From a checkpoint of a small transformer trained on Wikipedia: MLP 512 squared ReLU.
Each number is 128 + 24 x the weight over its row's rms, rounded and kept within 0 to 255. Layers, rows and columns count from 0. The size above them is the row's rms in percent of the matrix's.

# layer 3 MLP down (transposed), 512x128, rms 0.0752, rows 79-105, columns 0-127
size [114 116  97 124 117  66 121  61 120 104 114 115  48  55  73 110 112 109 125 112 104 125 121 126 118  70 111]
[[145 115  93 156 136 124 157 172 142 102  96 129 106 129 140 113 161 188 138 162 168 100 123 130 145 112 131 141 114  83 125 148 137 110 137 153 107 171  99 149  88 102 124 172 121 155 144 169 129 183 156 114  86 120 123 111 138 168 131 108 123 125 144 146 133  83  96  95 102 119 133 138 120 100 100  97 125 154 160  88 131 104 165 135  91 145  96 155 160  98 131 108 159 117 156 154 114 125 167 113 133 143 140 137 137 122 139 134 115 135  98 126 136  92  91 109 160 144 134 132 102 154 127 102 127  92 118 147]
 [114 156  89 120 135 147 136 137 103 161 139  94 157 103 123 115 150 142 131 129 143 126 169  89 167 105 125 149 112 130  88 116 127 123 172 124 165 140 144  95 149 111 118 133 116 142 114 171 120 125 121 131 154  97 136 152 137  99  57 144 113 180 131 169 122 148 188 128  87 133 153 117 117 138 133 132 124 144 136 124 121 128 160 151  95 125 104 148 146 162 136 112 113 123 146 111 115  68 131 125 139 120 137 129  98 105 143 136 112 111 144 140  98 117 150 155 133 112  96  81 142 138 107  43  88 140 103 129]
 [113 121  86 143 128 135 115 117 118 123 135 100  92 161 139 149 130 143 142 124 127 155 151 106 113 103  89 128 145 110 113 121 135 100 124 104 138 146 149 120 151 106  97 117 108 156 125 126 126 109 141 120 110 115  64 108 147 146 173 131 104 138 122 151 165 134 138 117 186 119 114 167 143 114 122 106 115 135 172 121 127 169 151 147 151 105 126 150 140 153  79 114 125 175  93 167  96 129 153 147 151 180  86  94 108 121  99 140 122 160 190 114 142 151 142 112  72 122 125 118 132 157 107 152 106 110 105  86]
 [110 147 103 148 121 141 164 112 177 148 133 121 111 141 153 165 129 104 157 112 144 148 140 162 146 116  99 134 118 136 124 101 123 120 125  81 131 158  95  91 155  99 127 147 113 100 121 172 112 110 165 156 126 151 128 105  71 147 112 112 123 126 144 161 126 120 124  69 139 126 102 130  98 149 183 176 142 156  91 112 133  89 164 162 133 138 101 125 142 156 106  94 103 141 133 134 119 132 110 148  94 152 101 139 114 148 161 104 126 143 117  82 122 130 150 130 120  91 160  99 159 100 145  89 101 108 135 149]
 [104 153 117 135 137 135 140 149 143  79 146 108 130 147 128 138 114 112 188 128 139 176 117 120 112 158 126  93 146 115 106 119 127 126 128 153 130 159 156  97 145 150 117 159 159 137 138  91 134 159 118  96 113  94 186 102 117 130 122 133 174 131 109 165 166 179 137 138 154  95 146 129 129  67 120 107 137 104 129 138 151 157  93 139 104 103 127 110 104 120 123 128 171 114 118 140 128  88 153  80  95 135 156 144 143 124 132  71 147 136 133 104 101 125  82 156 121 128  98 166 131 110 139 161  97 114 127 118]
 [ 94 121 132 138 149 123 131 159  92 132 107 131 127 114 151 185 187 115 115 135 107 115 121 127 126  82 159 116 128 101 147 131 107 153 123 127 125 137 139 118 159 152 127 142 143 131 132  88 119 146 135 115 114  81 109 109 111 101 153 153 169 160 113 122 170  91 140 152 102 142 115 161 105 145  97 127  91 171 110 142 138 193  96 122 125 116 143 124 120 164 107 164 130 152  92 146 168 157 132 125  89 165 113 112 140 156 124 109  58 126 123 134 136 159 116 133 119 134  86 119 110 116 130  96 117  76 135 111]
 [143 134 173 101 108 159 154 133 105 111 112 150 124 150  91 102  62  98 134 128  94 107  86  98  98 131 162 105 128 181 136 159 117 124 148 107  83 158 101 130 121 133 146 142 126 115 134 123 119 125  88 113 141 150 131 140 135 143 127 129 129 155 172 109 126  98 129 121 152  93 160 123 119 127  98 131 133 103 134 111 131 146 140 161 133  90  99 144 123 142  99 142  87 122 140 136 147 156 162 107 142 105 131 145 146 180 172 151 115 147 122 148 144 115 184 146 137  69 126 184 159 113 103 145 101 129 124 111]
 [142 144 162 140 116 110 118 131 181 113 139 134 125 134 129 118 188 135 128  87 141 121 105 134 111 109 112 132 128 205 127 151 125 178 183 128  78 125 120 119 136 111 121 109 121 124 123 140 139 164 109 123 132 125 175 116  93 191 117 133 123 139 126 111 132 101  91 146 122 124 153 200 147  87 145 138 123 139 104 134 162 153 127 115 147  90 135 145 136 118 151 119 135 124 135 139 157 133 150 158 121 117 120  99  94 116 127 131 142 100 119 125  73 157 140 129  95 130 121 170 138 155 116 150  72 108 115  99]
 [125 167 107 109 142 118  81 124 169 103 127 133 185 128 119 123 166 104 127 143 162 115 128 152 124 148 125 167 100 159 134 120 167  96  95 169 166  88 125 154  59 110 128 130 144 120 151 116 126 118 137 171 146 150 122 118 138 139 116 152 112 170 105 140  99 122  90 158  75 121 145 134 164 120  97  99  98 129 108 146 151 119 120  72 164 119 111 141 121 116 144 114 132 134 166 164 160 123 128 159 123  98 137 106  90 103 143 106 147 156 139 108 141 149 136 105 135 131 137 106 123 137 101  84 108 121 136 117]
 [122 104 105 130 146  66 130 147 148  98 151  68  75 109 193  95 152 129 149 133  93 142  85 136 141 123  97 124 117 127 138 128 129 158 120 131 134 106 153 141 139 150 163 111 104 131  92  87 135  96 125 162 108  95 124 144 127 126 117 124 120  95 149 161 120 144 114 120 136 112  97 118 127 131 161 126 128 162 116 129 133 108 128 108 149 100 152 123 113 145  81 157 129 153 206 125 102 155 150 130 143 113 170 145 133 115 119 126  87 133 136 111 137 141 143 115  94 118 131 142 174 183 126 110 161 121 148 145]
 [169 119 158 150 106 144 136 113 121 117 135 129 124 165 137  99 105 109 137 141 122 117 122 114 168 169 140  92 123 157 108 135 120  95 109 108 114 137 126  93 110 136 127 125 129 172 116 133  90  98 126 149 146 172 133 149 128 135 134 138 137  99 140 106 172 109  63 122 133  88 117 140 125 129 119 151 160 103 172 146 149 159 129 146 111  73 119 139 118 105 104 151 118 156 156 130 164 143 110 132 113 135 105  76 128 163 177 162  89 126 147 127  98 162 164 158 150 155 132 100 161  79 104 116 115  98 134  94]
 [114 139 151 154 144 127 107 147  89 104 124  95 121  59 124 134 127 139 138 160 117 100 156  83 148 131 118 105 121 109 118 146  84  93 159 127 161 146 101 104 141 113 135 150 103 144 153 126 142 165 102 148 166  97 131 114 120 125 130  83 193  96 162 103 154 153 153 119 101 147 177 127 105 121 155 128 144 106 142 140 128 149 140 116 119 116 109 159 134 135 113 106 112 141 117  82 116 115 135  88 145 150 160 161 132 127 128 123 107 107 134  97 127  98 148 170 105 132 166 173 150 119 139 157 119 142  70 134]
 [ 96  67 146  83 106 143 131 136 136 127 124 137 130 120 134 140 138 196 144 144 112 155  72 125 130 104 124 126 111 128 102  67 174 167 169 111 167 110 143 129  64 125 118 127 123 150 129 134  98 147 143 129 173 145 108 111 144 110 131 148 134 124  98 156 141 122  94 136 144 142 144 161  91 146  91 123  90 122 171 166 128 123 116 131 154 137  81 167 120  96  96 132 121 117 140 141 149 142 113 103 107 167 104 131 167 145 110 124 113 140 112 148 124 115 121 123 116 147 118 160 101 123 110 130 170 147 118 142]
 [116 108  89 102 104 144 136 126 132 146 111 116 108 113 136 143 109 131 129 142 139 104 117 110 162 102 167 147 121 139 124 114 164 115 139 104 131 125 100 128 126 111 111 146 144 142 121 138 124  87 143  86 135 151 135  65 141 112 161 110 136 138 108 124 134 172 164 187  68 113 145 109 150 151 151 116 141 127 147 115 145 133 169 126  94 128  42 149 141 123 108 149 122 133 155 147 133 122 169  93 111 134  99 143 145 118 155 134 159 125 108 115 101 120 162 122 133 111 164 135 114 189 128 133  96 176  83 105]
 [128 110 129 102  92 166 111  97 111 132 149 171 105 155 134  89 143 113 125 151 146 100 115 102 130 151 155 132 146 114 125 107 123 153 130 114  89 124 155 130  93 103 130 153 128  67 140 126 151  99 118 112 121 143 111  95 130 106 119  99 123 124 108 154 111 173 150 144 180 150 115  94 153 137 117  92 141 119  97 142 140 142 146 134 105 136 128 143  89 151 113 164 166 136 154 195 138 105 104 118 133 133 115 111 145 118 148 168 197 141  98 140 135 122 132 147 141 147 132  93 134 162 124 181 106 152 103  85]
 [146  91 122 115 135 124 121 200 142 136 148 108 123 145 157 133 157 187  91 154  95 122 120 101 155 123 103 142 115  95  97  88  98 132 106 134 122 121 116 117 126 143 150 139 124  91 155 150  86  90 145 136 159 128 106 133 137 109 133 114 155 126  88 165 122 147  99 166 103 118  95  96 168 146  81 140 144 168 135 167 203 104 136 131 137 136 125 124 188 147 136 129 117 106 130 127 119 135 140 103 106 147 105 142 127 133 125 129 104 151 102 117 129 112 124 165 143 134  99 159 121 118  85 131 129 165 139 115]
 [127  99 146 115 125 172 142 129  83 134 113  86 164 157 115 144  96  89 139 134 127 143 145 131 150 123 123 136 121 123  97 103 102 110 156 134 196 133 135 163 117 120 112 140  88 129 110 133  71 111 118 145 127  92 144 138 152 129 117 129 124 174 110 151 143 126 165 139  92 141 132 123 163 114 124 116 113 163 129 112 129 139 166 146 113 108 124 125 120 131 152 116 124  84 167  94 154  68 161 144 122 139 114  90 129 137 182 122 117 135 106 126  59 114 140 135 166 141 111  76 151 156 139 115 149 157 118 135]
 [ 86 143 111  67 135 150 131 139 142  95 150  95 126 118 101 191 148 128  83 105 159 120 125 179 133 122 110 125 120 138 163 136  91 145 139 141 109 134 106  79 118 135 156 118 124 109 133 191 162 128 125  80 192  87 131 134  77 119 120 123 116 127 118  98 166 128 133 111 113 115 106  93 112 122 129  97 151 117 147 135 108 149 107 148 158 139 164 123 103 127 131 149  98 137 115 147 107 167 120 122 136 121 165 136 125 100 127 115 164 119 173  98 126 115 119 101 119 104 142 142 168 145 131 123  99 111 144 130]
 [138 147 104 115 138 105  85 142 119 141 161 101 122 146  93 126 134 164 146 105 169 124 104 118 122 123 171 158 114 184 124 108 121 145  98 130 149 161  86 107  66 133  76 152 136 122 110 129 104 137 136 112 165 109 114 142  96 110 141 113 143 153 146 149 135 160 111 104  87 120 119 140 112 144 113 137 166 115 152  92 151 126 158 133 119 101 121 103 205 108 112 109 119 154 152 148  83 111  97 100 113 139 145 159 144 152 142 166 144 110 135 161 140 114 143 112 136 118  86 124 114 161  99 153 125  95 131 123]
 [116  82 126 130 127 145  95 199 103 145  98 143 120 126  98 174 137 119 124 132 137 140 119 131 118 162  86 135 131 114 153  95 119 126 121 108 122 108 115 123 118 112 136 145 109 141 119 147  85 146 159  90 166  89 138 134 115  86 100 107 174 105 114 156  87 120 150 140 131 119 142 158 138 123  85 138 144 132 114 146 194 128 140 133 100 123 127 169 146 123  52  82 117 158  88 150 186 129 161 122 134 122 135 108 146 145 137 140 123 159 125 133 134 115 175 146 143 112 107 163 146 125 120 114 121 134 134 132]
 [ 58 124 125 138 126  92 110 156 120 110 126 147 101 140 129 105 163 132 114 163 162 155 103 112 138  94 109 196 118 136 152 143 104 138  74 157 111 141 134 130 117 153 125 131 116 165 127 146 164 100 125 101 136 155 105 127 137 161 181 139 149 136 131 127 114 157 120 136 137 121 120 132 140 170 124 143  80 115 151 104 134 148 162 137 112 132 124 123 160 150 114 137  80 111 109 142 107 124 188 148  97 160 102 109 108 172  98 121 123 128 151 106 109 130 137 108 113 129  77 144 169  97 154 135  99 101 134 105]
 [107 163  87 107 172 127 138 107  88 145  77 126 104 159 140 155 125 108 156 149 129 121 155 139 119 105 170  98 118 133 157 136 168 114 131 159 103 121 125 135 108 119 168  80 100 126 137 144  65 136  93 124 125 124 119 153 130 142 164 141 136  81 145 137 124 159 150 124 124 129 117 128 137 172 115 110  74 157  87 140 110 121 115 172 172 122 134  94 100 158 144 130 136 135 150 123 120 120 151 114  96 118 124 145 126 174 143 109 106 113 119 108 154  74 148 106 105 120 116 166 157 153 115 142 114 121 123  89]
 [102 138 143 124 138 121 146 133 110 148 142 141 138 120 111 120 147 137 154 111 106 141 111 126 184 132 176 134 139 135 106  92 147 113 163 115 103 107 154 132 156  88 121 190  79  64 113 100 137 141  93  96 146 145 122 102 121 146 130 153 141 134 130  99 105 167  70 114 158  91 141  89 126 170 130 142 128 123 117 118 126 165 126 148 131 177 142 130  99 110 115 106 156 130 182 117 117 140 152 105 156 125 139 137 111 138 154 138  96 149  98 134 101 133 126 155 139  95 167  81 101 157  99 133 124 151 126 110]
 [150  99 131 128 155 119 108 141 103 139 113  81 101  99 128 134 101 135 143 128 124 186 126 120 125 106 106 123 133 130 146 119  83 123 133  92  88  91 142 122 164  76  70 137 103 108 156 110 148 131 154 121  99 125 123 138 101 141 125 124 192 110 119 115 130 147 116 130 152 152 108 129  92 124 159  89 114 164 115 162 166 125 149  95 134  87 142 101 110 117 154 120 139  95 152 192 101 121 140 158 123 145 139 127 179 169 135 110 110 154 153 150 172 129 147 130 128 121 149 143 134 106 133 123 151 116 120  83]
 [146 141 123 118 113 116 111 129  57 206 136 114 139 105 132 136 119 151  98  99 143  85 151  97 141 131 104 136 122 126 119 133 135 145  98 117 183 144 128 135 132  90 124 177  91 113 113 137 116 109 128 171 134 167 126 106  56 101 149 107 124 127 138 143 120 138 130 137 112 113 125 116 116 159 177 118 162 125 112 157 136 142 165 149 127 122 138 146 147 109 174 156 123 103 161 140 106 107 111 133 115 109 159 144 161 130 123 147 141 119 114 115 129  78 137 117 147 112 131  98 134 123 107 101 168 125 151  65]
 [122 111 134 119 150  85 118 144 167 125 172 129 117 120  92 159 114 131  98 141 106 140 123 116 125  85 159 140 127 130 145 156  92 145 179 155 150 112 105 128 106 148 148  90 151 119 112 104 135 124 137 116 168  93  81 136 115 116 131 113 137  95 117 126 137 114 113 131 142 109 149  91 142 129 115 131 130 143 156 199 146  87 181 134 140 116 123 141 199 124 138 132  81  84 112 113 134 118 140 155 152 114 133  92 129  87 106 128 150 130 123 116 134 103 139 150 131  93  98 103 151 138  84 131 140 185 109 146]
 [126 153 100 112 174  88 163 116 140 102 104 107  90 149 109 128 101 143 166 104 123 166 101 163  80 114 160 136 114 156 158 150 104 103 170 135 131 150 164 161 143 102 139 114 106 111 132  95 171 123 107 145 138 166 119 116 148 131 116 148 149 121 166 138 144 177 102 118 162  81 132  93 121 121 112  87 147 114 153 136 134 127 131 136 103 134 136 110 141 123 138 141  71 134 176 118 160 122 158 140 142 146 118 146 158 129 127  98 121 126 123 129 119  88 124 109 135  85 135  85 180 151 102 122 120 119 109 109]]
# layer 3 MLP up, 512x128, rms 0.0793, rows 80-106, columns 0-127
size [132  94 119 120  75 116  60 120 109 122 114  56  58  62 105 110  97 123 104  89 119 119 122 142  62 107 120]
[[125 119 147  78 128 150 127 118 106 130 154 130 135 112 152 140 141 100 138 103  99 112 114 167 107  96 149 152 177 162 111 144 112 175 126 117 128  84 148 154 104 126 151 180 137 151 183  92 153 134 150  98 112 110 106  89 157 142 113 114 160 141 106 129  99 121 153  91 107 101  97 161 127 155 157 131 154 135  99 149  82 121 108 136  85 135 119 137 114 129 130 105 141  73 153 125 110 131 106 166 130 137 122 128 120  92  98 138 104 122  98 161 126 126 144 150 140 115 114 150 103 105 110 120  68 126 107 165]
 [107 169 108 135 113 136 126 136 140 123 137 133 165 161 126 126 134 114 156  70 147  73 121 145 144 109 136 129 136 103 106 168 119 107 136 162 161 104 143 130 169 118 123 165 121  94 141 117 144 112  88 134 151 163  97 148 129 135 147 149 119 121  90 163 111 160 149 128 137 101  98 135 123 130 133  90 127  83 163 109 104 113 106 138 135 135 130 165  78 149  70 174 112 120  98  88 137 104 128 104 110 153 176 100 123 109 117 153 147  95  98 135 137 106 162 186 120 121 103 118 135 133 125 136 154 129 160 129]
 [142  99 188 112  90 135 132  65 123  66 155 133 130 142 117 159 126 116 125 152 146 123 139 100  89  97 149 115 143 164 117 142 134 161 151 133 150 121 131 133 123 120 158 102 168 103 145 115 144 115 116 102  85 102 120 117 144 118 127  67 136 189 149 113 117 132 147 150 119 138 122 155  98 140  94 112 129 143 121 134 117 106  90  98  80 138  97 161 104 135 139 106 118 122 121 103  94 140  80 137 153 146 118 127 124 115 109 110 112 122 114 192 122 116 144 145  75 132 129 163 144 124 117 146 137 128 118 165]
 [117 131 169 138 118 141 166 119 153  84 203 131 148 120 138 179 121  98 147 158 120 110 126 109 136 139 151 146 143 124  95 178  98 117 161 135 144  98 132 134 107 138 107 138 144 131 146  96 135 141 133 116 101  96 159  89 122 139 115 121 123 131 169 145 164 122 158 102 134 138  85 132 119 137  78 138 128 113 158 123 100 129  64 140 129 163 108 104 116 113 130 168 127 146 119  90 123  87 129 101 121 162 107 126 128 117 125  84 150 120  95 116 100 129 123 126 122 131 102 165  89 113 115 148 182 125 117 168]
 [165 135 125 102  95 114 157 101 147 118 142 176 202 153 135 152 117 101 139 102 128 128 119 126 109 128 145 144 136 145 120 155 141 133 154 102 109 113 137 161 108 122 148 125 162  83 137 126 130 144  90 119 114 151 156 147 150 107 126  93 133 139 132 133  99 113 127 130 135 111 143 107 114 120 156 175 129 158  96 103  58  60 113 106 152 164 129 120 120 125 130 124  94 126 137 114 114 133  89 196 111 114 145 116 149 130 107  94 111 108 124 187 162 117 122 125 108 156 118 123 115 113 176 132 123 111 132 163]
 [128 121 160 105 118 145 140  69 104 148 174 120 147 133  89 135  92  89 160 153 134 106 100 146 139 158 129 120 113 185 167 180 100 103 155 120 106 125 135 132 153 113 122 127 152 111 147 109 122 110 148 103 137 124 154 119 107 136  98 119 124 113 164 125 121 139 131 142 159 108 105 154  81 125  98 131 120 140 131 128 112 108 126 134 133 158 140 143  97  82 116 128 130 118 125  80 161 153 103 144 155 117 134 103 122 103 147 109 157 118  84 150 161  58 147 168 113 150 151 152 103 100 163 123 162 116 148 157]
 [144 144 142 104 126 121 182 122 136  99 146 162 170 166 111 167 129  87 137  89 155 155 136 159 113 147 180 118 143 158 122 144 121 155 124 134 151 112 119 176 111 151 136 100 149 125 156 114 137 142  97 124 124 122 125 114 156 131 116  97 143 147 106 160 119 116 122 127 117 110 123  90  95 153 147 125 120 122 110 107  69 109  93 107 121 167 116 141 119  69 132 147  96 129 155  99 115 135  95 159 145 146  95 123 148 114 113 132 134 126 125 150 167 120 106 134 141 161 124 118 111 135 199 124 111 151 147 195]
 [113 122 130  90 132  96 142 125 111 105 175 161 148 126 148 141 133 118 128 134 134 122 149 101 115 138 121 136 122 145 122 132 120 116 113  99 121  99 116 143 104 135 148 104 182 115 157 106 137 115 133  64  86 122 172 133 102 116 110  97 170 145 170 151 160 145 163 148 138 136  91 117 102 137 102 122 117 149 133  87 126 105 109 124 144 143 111 127 102 128 169 144 123 137 118 135 148 110  59 112 123 142 155 123 138 129 123 105 158  87 110 199 102 131 127 144  96 130 111 128 100 124 167 176 181 169 146 153]
 [ 87 136 123 128  77 128 141 114 116 134 139 127 164 140 107 135  87 140  96 154 119 127 160 104 130 134 132 125 147 192 130 168 142 151 106  57 166 159 121 148 117 110 107 104 156 125  92 111 118 137 161  96 110 151 101 100 145 124 134 143 188 126 129  97 105 130 187 145 111 126 120 147  85 110 171 121 129  72 140 154 137 140 121 137 117 157 153 175 114 116  92  98 124  98 125 152 132 135  98 157 146 141  93 116 128 140 109 129 128 130 103 129 158 118 139 147 130 169 120 153 104 128 160 110 108 147 112 133]
 [124 162 136  71 113 128 175 102 131 137 156 138 148 101 115 124 107  68 142  98 110 135 131 119 143 121 167 124 128 168 152 157 113 133 161 105 128  82 140 154 127 142 139 133 158  98 133  80  80 100 154 139 120 125 136 127 119 144 109 100 112 121 149 121  87 156 160 118 100 123 108 162  72 104 132 142 129 152 170 142 114 107  89 135 135 139 140 176 130  66 149  85  98 138 148  70 157 152 101 124 127 136 128  94 138 114 113 154 112 101 119 132 153 120 146 154 126 158 127 129 143 124 146 108 114 121 137 146]
 [140 151 111 118 123 113 160 130  98 108 121 131 191 119 114 188 134 110 154 158 119  95 143 129  94 158 139 117 140 109 170 179 158 119 147 112 129 106 105 114  97 177 151 151 131 139 130 111 137 119 120 158  85  86 125 124 141 142  85 118 151 149 135 114 150  93 143 118 126 130 175 116 125 113 111 123 107 129 125  62 113 125  92 140 150 134 145 135 122 110 134 101  87  60 131 109 132 109 137 150 141 157  93 127 174 144 115 110 108 148 139 127 171 106 104 131 144 130 140 130 110 123 151  97 120 136  83 168]
 [129 140 128 112 120 104 163  88 126 144 116 214 147 122 106 150 104 110 148  96 136 112 127 123  98 136 149 150 172 118 145 151 108 134 111 120 131  93 117 204 106 124 169 122 159 100 158 115 112 142 152 137 112 129 139 135 136 125 125 129 121 204 116 140 114  97 133 128 121 132 121 114  96 108 146 163 144 107 121 115 108  78  61 119 182 158 142 146 102 108 156 164 108 102 122 133 133 125 109 177 127 136 118 100 143 122  94 110 120 123 131 134 118 144 123 164 130 152 130 141 129 110 164 114 111 122 125 160]
 [123 122 112 109 116 130 191  88 101 111 111 159 174 146  83 144 101 122 121 128 154 116 143 141 116 145 128 138 157 130 128 136 152 129 147 115 159  95 119 140  98 141 137 133 167 114 186 102 107 132 109 128 114 151 132 144 155  94 108  84 152 141 113 152 121 127 134 132 119 145 122 132 119 137 136 170 155 151  94 120  56  52  94 150 145 141 153 142 118 142 134 153  96 113 123  95 134 122 104 169 137 140 101 106 146 111 108 153 132 115 136 148 157 119 146 131 102 158 156 139  68 103 143  88 130 145 129 150]
 [121 132 166 103 131 135 153 101 122  88 128 159 182 152 104 150 150  91 142 106 165 111 133 139  63 140 151 110 142 134 142 149 148 141 174 105 134 111 127 147  84 126 151 142 150 117 120  78 114 132 154 119 114 170 151 151 159 118 103  85 117 165 112 145 103 135 113 141 121 143 136 123  98 142 144 143 117 143  92 114  94  79 118 106 114 145 111 129 126  89 116 118 109 120 126  85 140 112 118 160 122 143 122  98 146 136  87 116 137 117 138 162 162 121 132 150  93 175 156 128  91 126 190 118 127 133 135 168]
 [ 94 133 147  94  85 118 175 121 123 119 120 120 132 122 109 110 131 131 136 124 161 123 143 116 143 140 129 115 143 114 156 131 165 137 166  86 148 116 135 161 115 116 127 123 170 121  91 122  84 151 124  96 123 132  74 137 163 161 111 133 107 146 104 138 110 118 128 152 145 147  77 172  77 134 131 164  98 133 151 156 127 136 121  94 128 127 145 160 107 119 112 110  85  71  90 113 155 123 117 171 139 131  70 132 118 151 102 167 113 123  93 133 125 115 135 160 105 122 116 129  88 107 143 122 132 180 103 158]
 [118 125 132 136 140 137 116 107 123 124 164 129 137 117 149 173 144 122 175 121 111 128 123 186  94  98 130 132 160 172 115 160 130 165 114  82  87 100 141 146 103 108 135 130 133 127 128  93 187 145 125 101 106 134 157 105 157 139 102 134 157 140 127 129 118 144 160 120 110 117  67 183  92 175 147 130 109 116 121 154 108 123 119 134 107 140 133 140 107 134 134  83 136 112 133 121 115 123  77 130 163 113 120 139 144 104  97 129 124  95  65 165 162 159 133 129 132 142  94 127 141  95 119 137  94 140 137 163]
 [140 126  96  67 130 125 143 137 145 152 140 140 147 153  97 159 121 129 149 108  95 142  98 135 108 149 143 150 174 153 155 134 132 128 129 103 129 121 138 126 110 128 134 132 126 113 107 141 155 143 148  95 133 116  85 149 161 104 104 107 147 152 111 112 152  84 134 124 146 132 170 106 123 144 129 146 182 127 143 117 113 100  57 107 158 166 156 131 159  94 165 104  86 101 163 138 100 143  98 140 143 106 118 114 155  90  73 116 114 145 136 152 185 132 121 131 116 122 128 132 135 170 129 117  79  99 131 143]
 [125 110 145 119 109 158 169 100 160  66 179 196 151  92 117 115 110  94 149 132 132 128 144 130 111 129 138 123 157 131 127 169  87 179 116 125 128 131 117 128 111 125 141 103 170 125 176 103 145 138 145 108  99 157 137 108 159 144 133  91 110 159 145 126 125 152 164 144 154 123 140 131 116 143 119 128 134 152 140 131 108 127 128  94 122 125  80 145 141 102 139 110 124 112 117 131 134 112  87 119 122 140 120 101 124 107  74 105 165 105 101 210 123  78 123 145 118 139 120 125 119 139 125 160 160 124 110 142]
 [115  77 119  98  76 114 116 112 123 130 182 128 114 106 133 137 156 135 119 127 127 114 158 117 150 144 152 117 165 141 112 133 137 133 135 131 149  96 139 115 147 145 124 137 183 123 123 111 121 117 125  62  77 101 126  87 143 103 155 121 147 134 165 152 129 127 133 151 100 121 135 195 119 175 105 138 122 178 148 103 128  77 111  63 132 133 124 158 150 150 120 110 115 155 102  99 139 127 116 118  84 115 148 137 121 134 126 135 141  98  98 148 148 137 110 136 118 136 116 140  95  94 107 136 108 166  76 132]
 [ 89 122 187  92  92 102 203 112 108  92 138 118 142 127 121 144 104 135 113 157 129 119 145  94 161 100 122 107 137 123 130 140 137 172 137 122 152 142 132 164 105 137 119 132 175 120 108 100 118 164 116 142  94 141 108  96 142 149 177 127 129 152  87 145 125 103 126 160 144 122  86 122 122 159 125 163 171 119 157 151 145 143  88 135 121 121 129 141 124 130 140 100 119  88 118 111 144 111 105 138 143 167  92 136 136  97 120 153 123 129  88 122 141 103 149 155 124 155 126 165  86  96 113 148 111 169 130 161]
 [115 113 142 129  84 142 119  79 155  84 155 161 149  78 121 179 133 100 114 149 137 134 160 128 116 136 130 121 159 129 124 161  88 134 111 102 103 111 112 117 132 143  97 109 168 108 161 131 139 122 134  89  70 139 148 121 102 115 142 134 157 115 147 135 144 129 173 138 122 158 115 147 118 140  93 104 128 162 125 170 143 136 112  94 152 140 146 164 111  99 113 163 144 153 101 119 123 146  62 105 127 145 141 129 132 156 100 139 177  88 104 172 138 123 104 171 123 135 106 141 125 122 139 124 155 163 138 142]
 [135 102 201 133  78 122 155 128 149 100 196 149 170 106 149 151 113 133 124 101 170 140 137 143 130 161 161 113 138 146 119 164 103 164 109 118 137 111 105 206 119 121 161 118 171 108 138 104  85 109 140 117 116 121 151 117 138  74 121 108 133 115 143 161 118 131 132 129 141 120 128 140 118 135 146 149 122 152 146 101 122 104  93 101 111 130 100 135 127  88 155 143 137 128 128  96 117 122  69 128 123 143 118 102 135 124 131 136 145  81 140 145 130 114 117 121  91 129 126 161 118  95 117 172 149 155 119 145]
 [118 126 153 108  91 130 120  61 142 111 156 139 120 127 128 140 110  82 133 157 129 157  91 108 144 102 144 148 137 156 125 150 114 125 132 153 151  93 108 122 128 126  99 134 153 130 161 139  96 157 171  95 116 129 154 123 108 136 135 114 117 133 129 138 158 142 160 139 136 153  85 165 140 113 150 139 113 150 155 101 129 120 100 128 124 102 113 122 135 132 157 117 107 119 147 112 103 118  77 121 121 102 144  87 133  87 115 153 141  85  69 176 128  64 174 127  97 155 150 155 122 103 141 114 126 155 131 186]
 [148 121 115 146 120 111 146  96 134 134 162 198 156 154 156 136  90 109 153 138 125 138 130  85  91 146 166 127 164  95 152 136 139 137 101 135 136 132 114 155 119 102 143 122 133 153 135 117 113 135  81 111 132 150  99  96 111  76 139 126 162 134 117 117 115 143 115 176 130 132 123 105  99 151 109 133 102  93 156 110 120 121  94 137 107 126 199 178 141  95 122  93 120 139 104 115 111 123 110 166 127 114 124 130 133 115 100 102 193  99  99 177 136  98 121 140 130 135 137 144 140 117 143 146 115 126 118 179]
 [116 124 135 123  86  96 160  98 129 112 137 177 161 132 110 149 147 131 134 153 159 122 150 117 110 155 142 117 154 151 124 140 131 147 150 114 137  85 169 168 101 156 142 119 159  95 128 103 111 144 125 119 120 149 151 119 117 122 139  95 118 154 121 138 124 115 165 152 112 152 111 135  86 137 140 130 140 128 110 124  88  74  59 117 145 153 142 111 116 121 170 123 104 122 104  91 133 124  92 179 131 113 101 120 146 111 118 147 106 103 129 186 128 126 142 148 111 151 149 140  66 112 186 106 127 160 147 160]
 [110 121 156 136  93 100 140  92 114 110 165 142 156  82 146 151 112 117 131 180 111 155 176 131 118 131 144 116 132 156 143 161 108 133  99 114 158 111 119 138 128 133 118 106 149 113 134 107 118 150 139  92  85 139  99 107 129 119 185 130 142 118 115 135 116 130 163 142 156 117 101 155  71 130 139 123 146 105 153 163 126 138  92 130 115 156 133 183 103 126 140 103 146 138 110 116  84 137  99 130 143 139  91 115 155 113 128 153 122  98  69 142 156  96 150 150 132 148 115 138 108 121 113 154 191 170 136 166]
 [137 133 202 134  88 131 111  95 123 115 173 135 136 150 139 119 115 107 159 136 147 135 111 146 143 163 101 144 139 162 145 143  95 172 129 102 146 126 128 155 108 101 105 130 133  85 147  76 154 125 125 129  79 126 164 132 126  90 141 138 148 142 123 157 153 110 139 176 149 110  83 143 135 129 115 153 112 113 170  88 137 107  78 146 131 154 120 133  93 148 123  96 127 171 162 138 127 134  69 121 109 101 118 117 145 129 139 129 154 104  84 143 109 126 148 123 117 140 103 139 102  97 120 151 126 166 106 158]]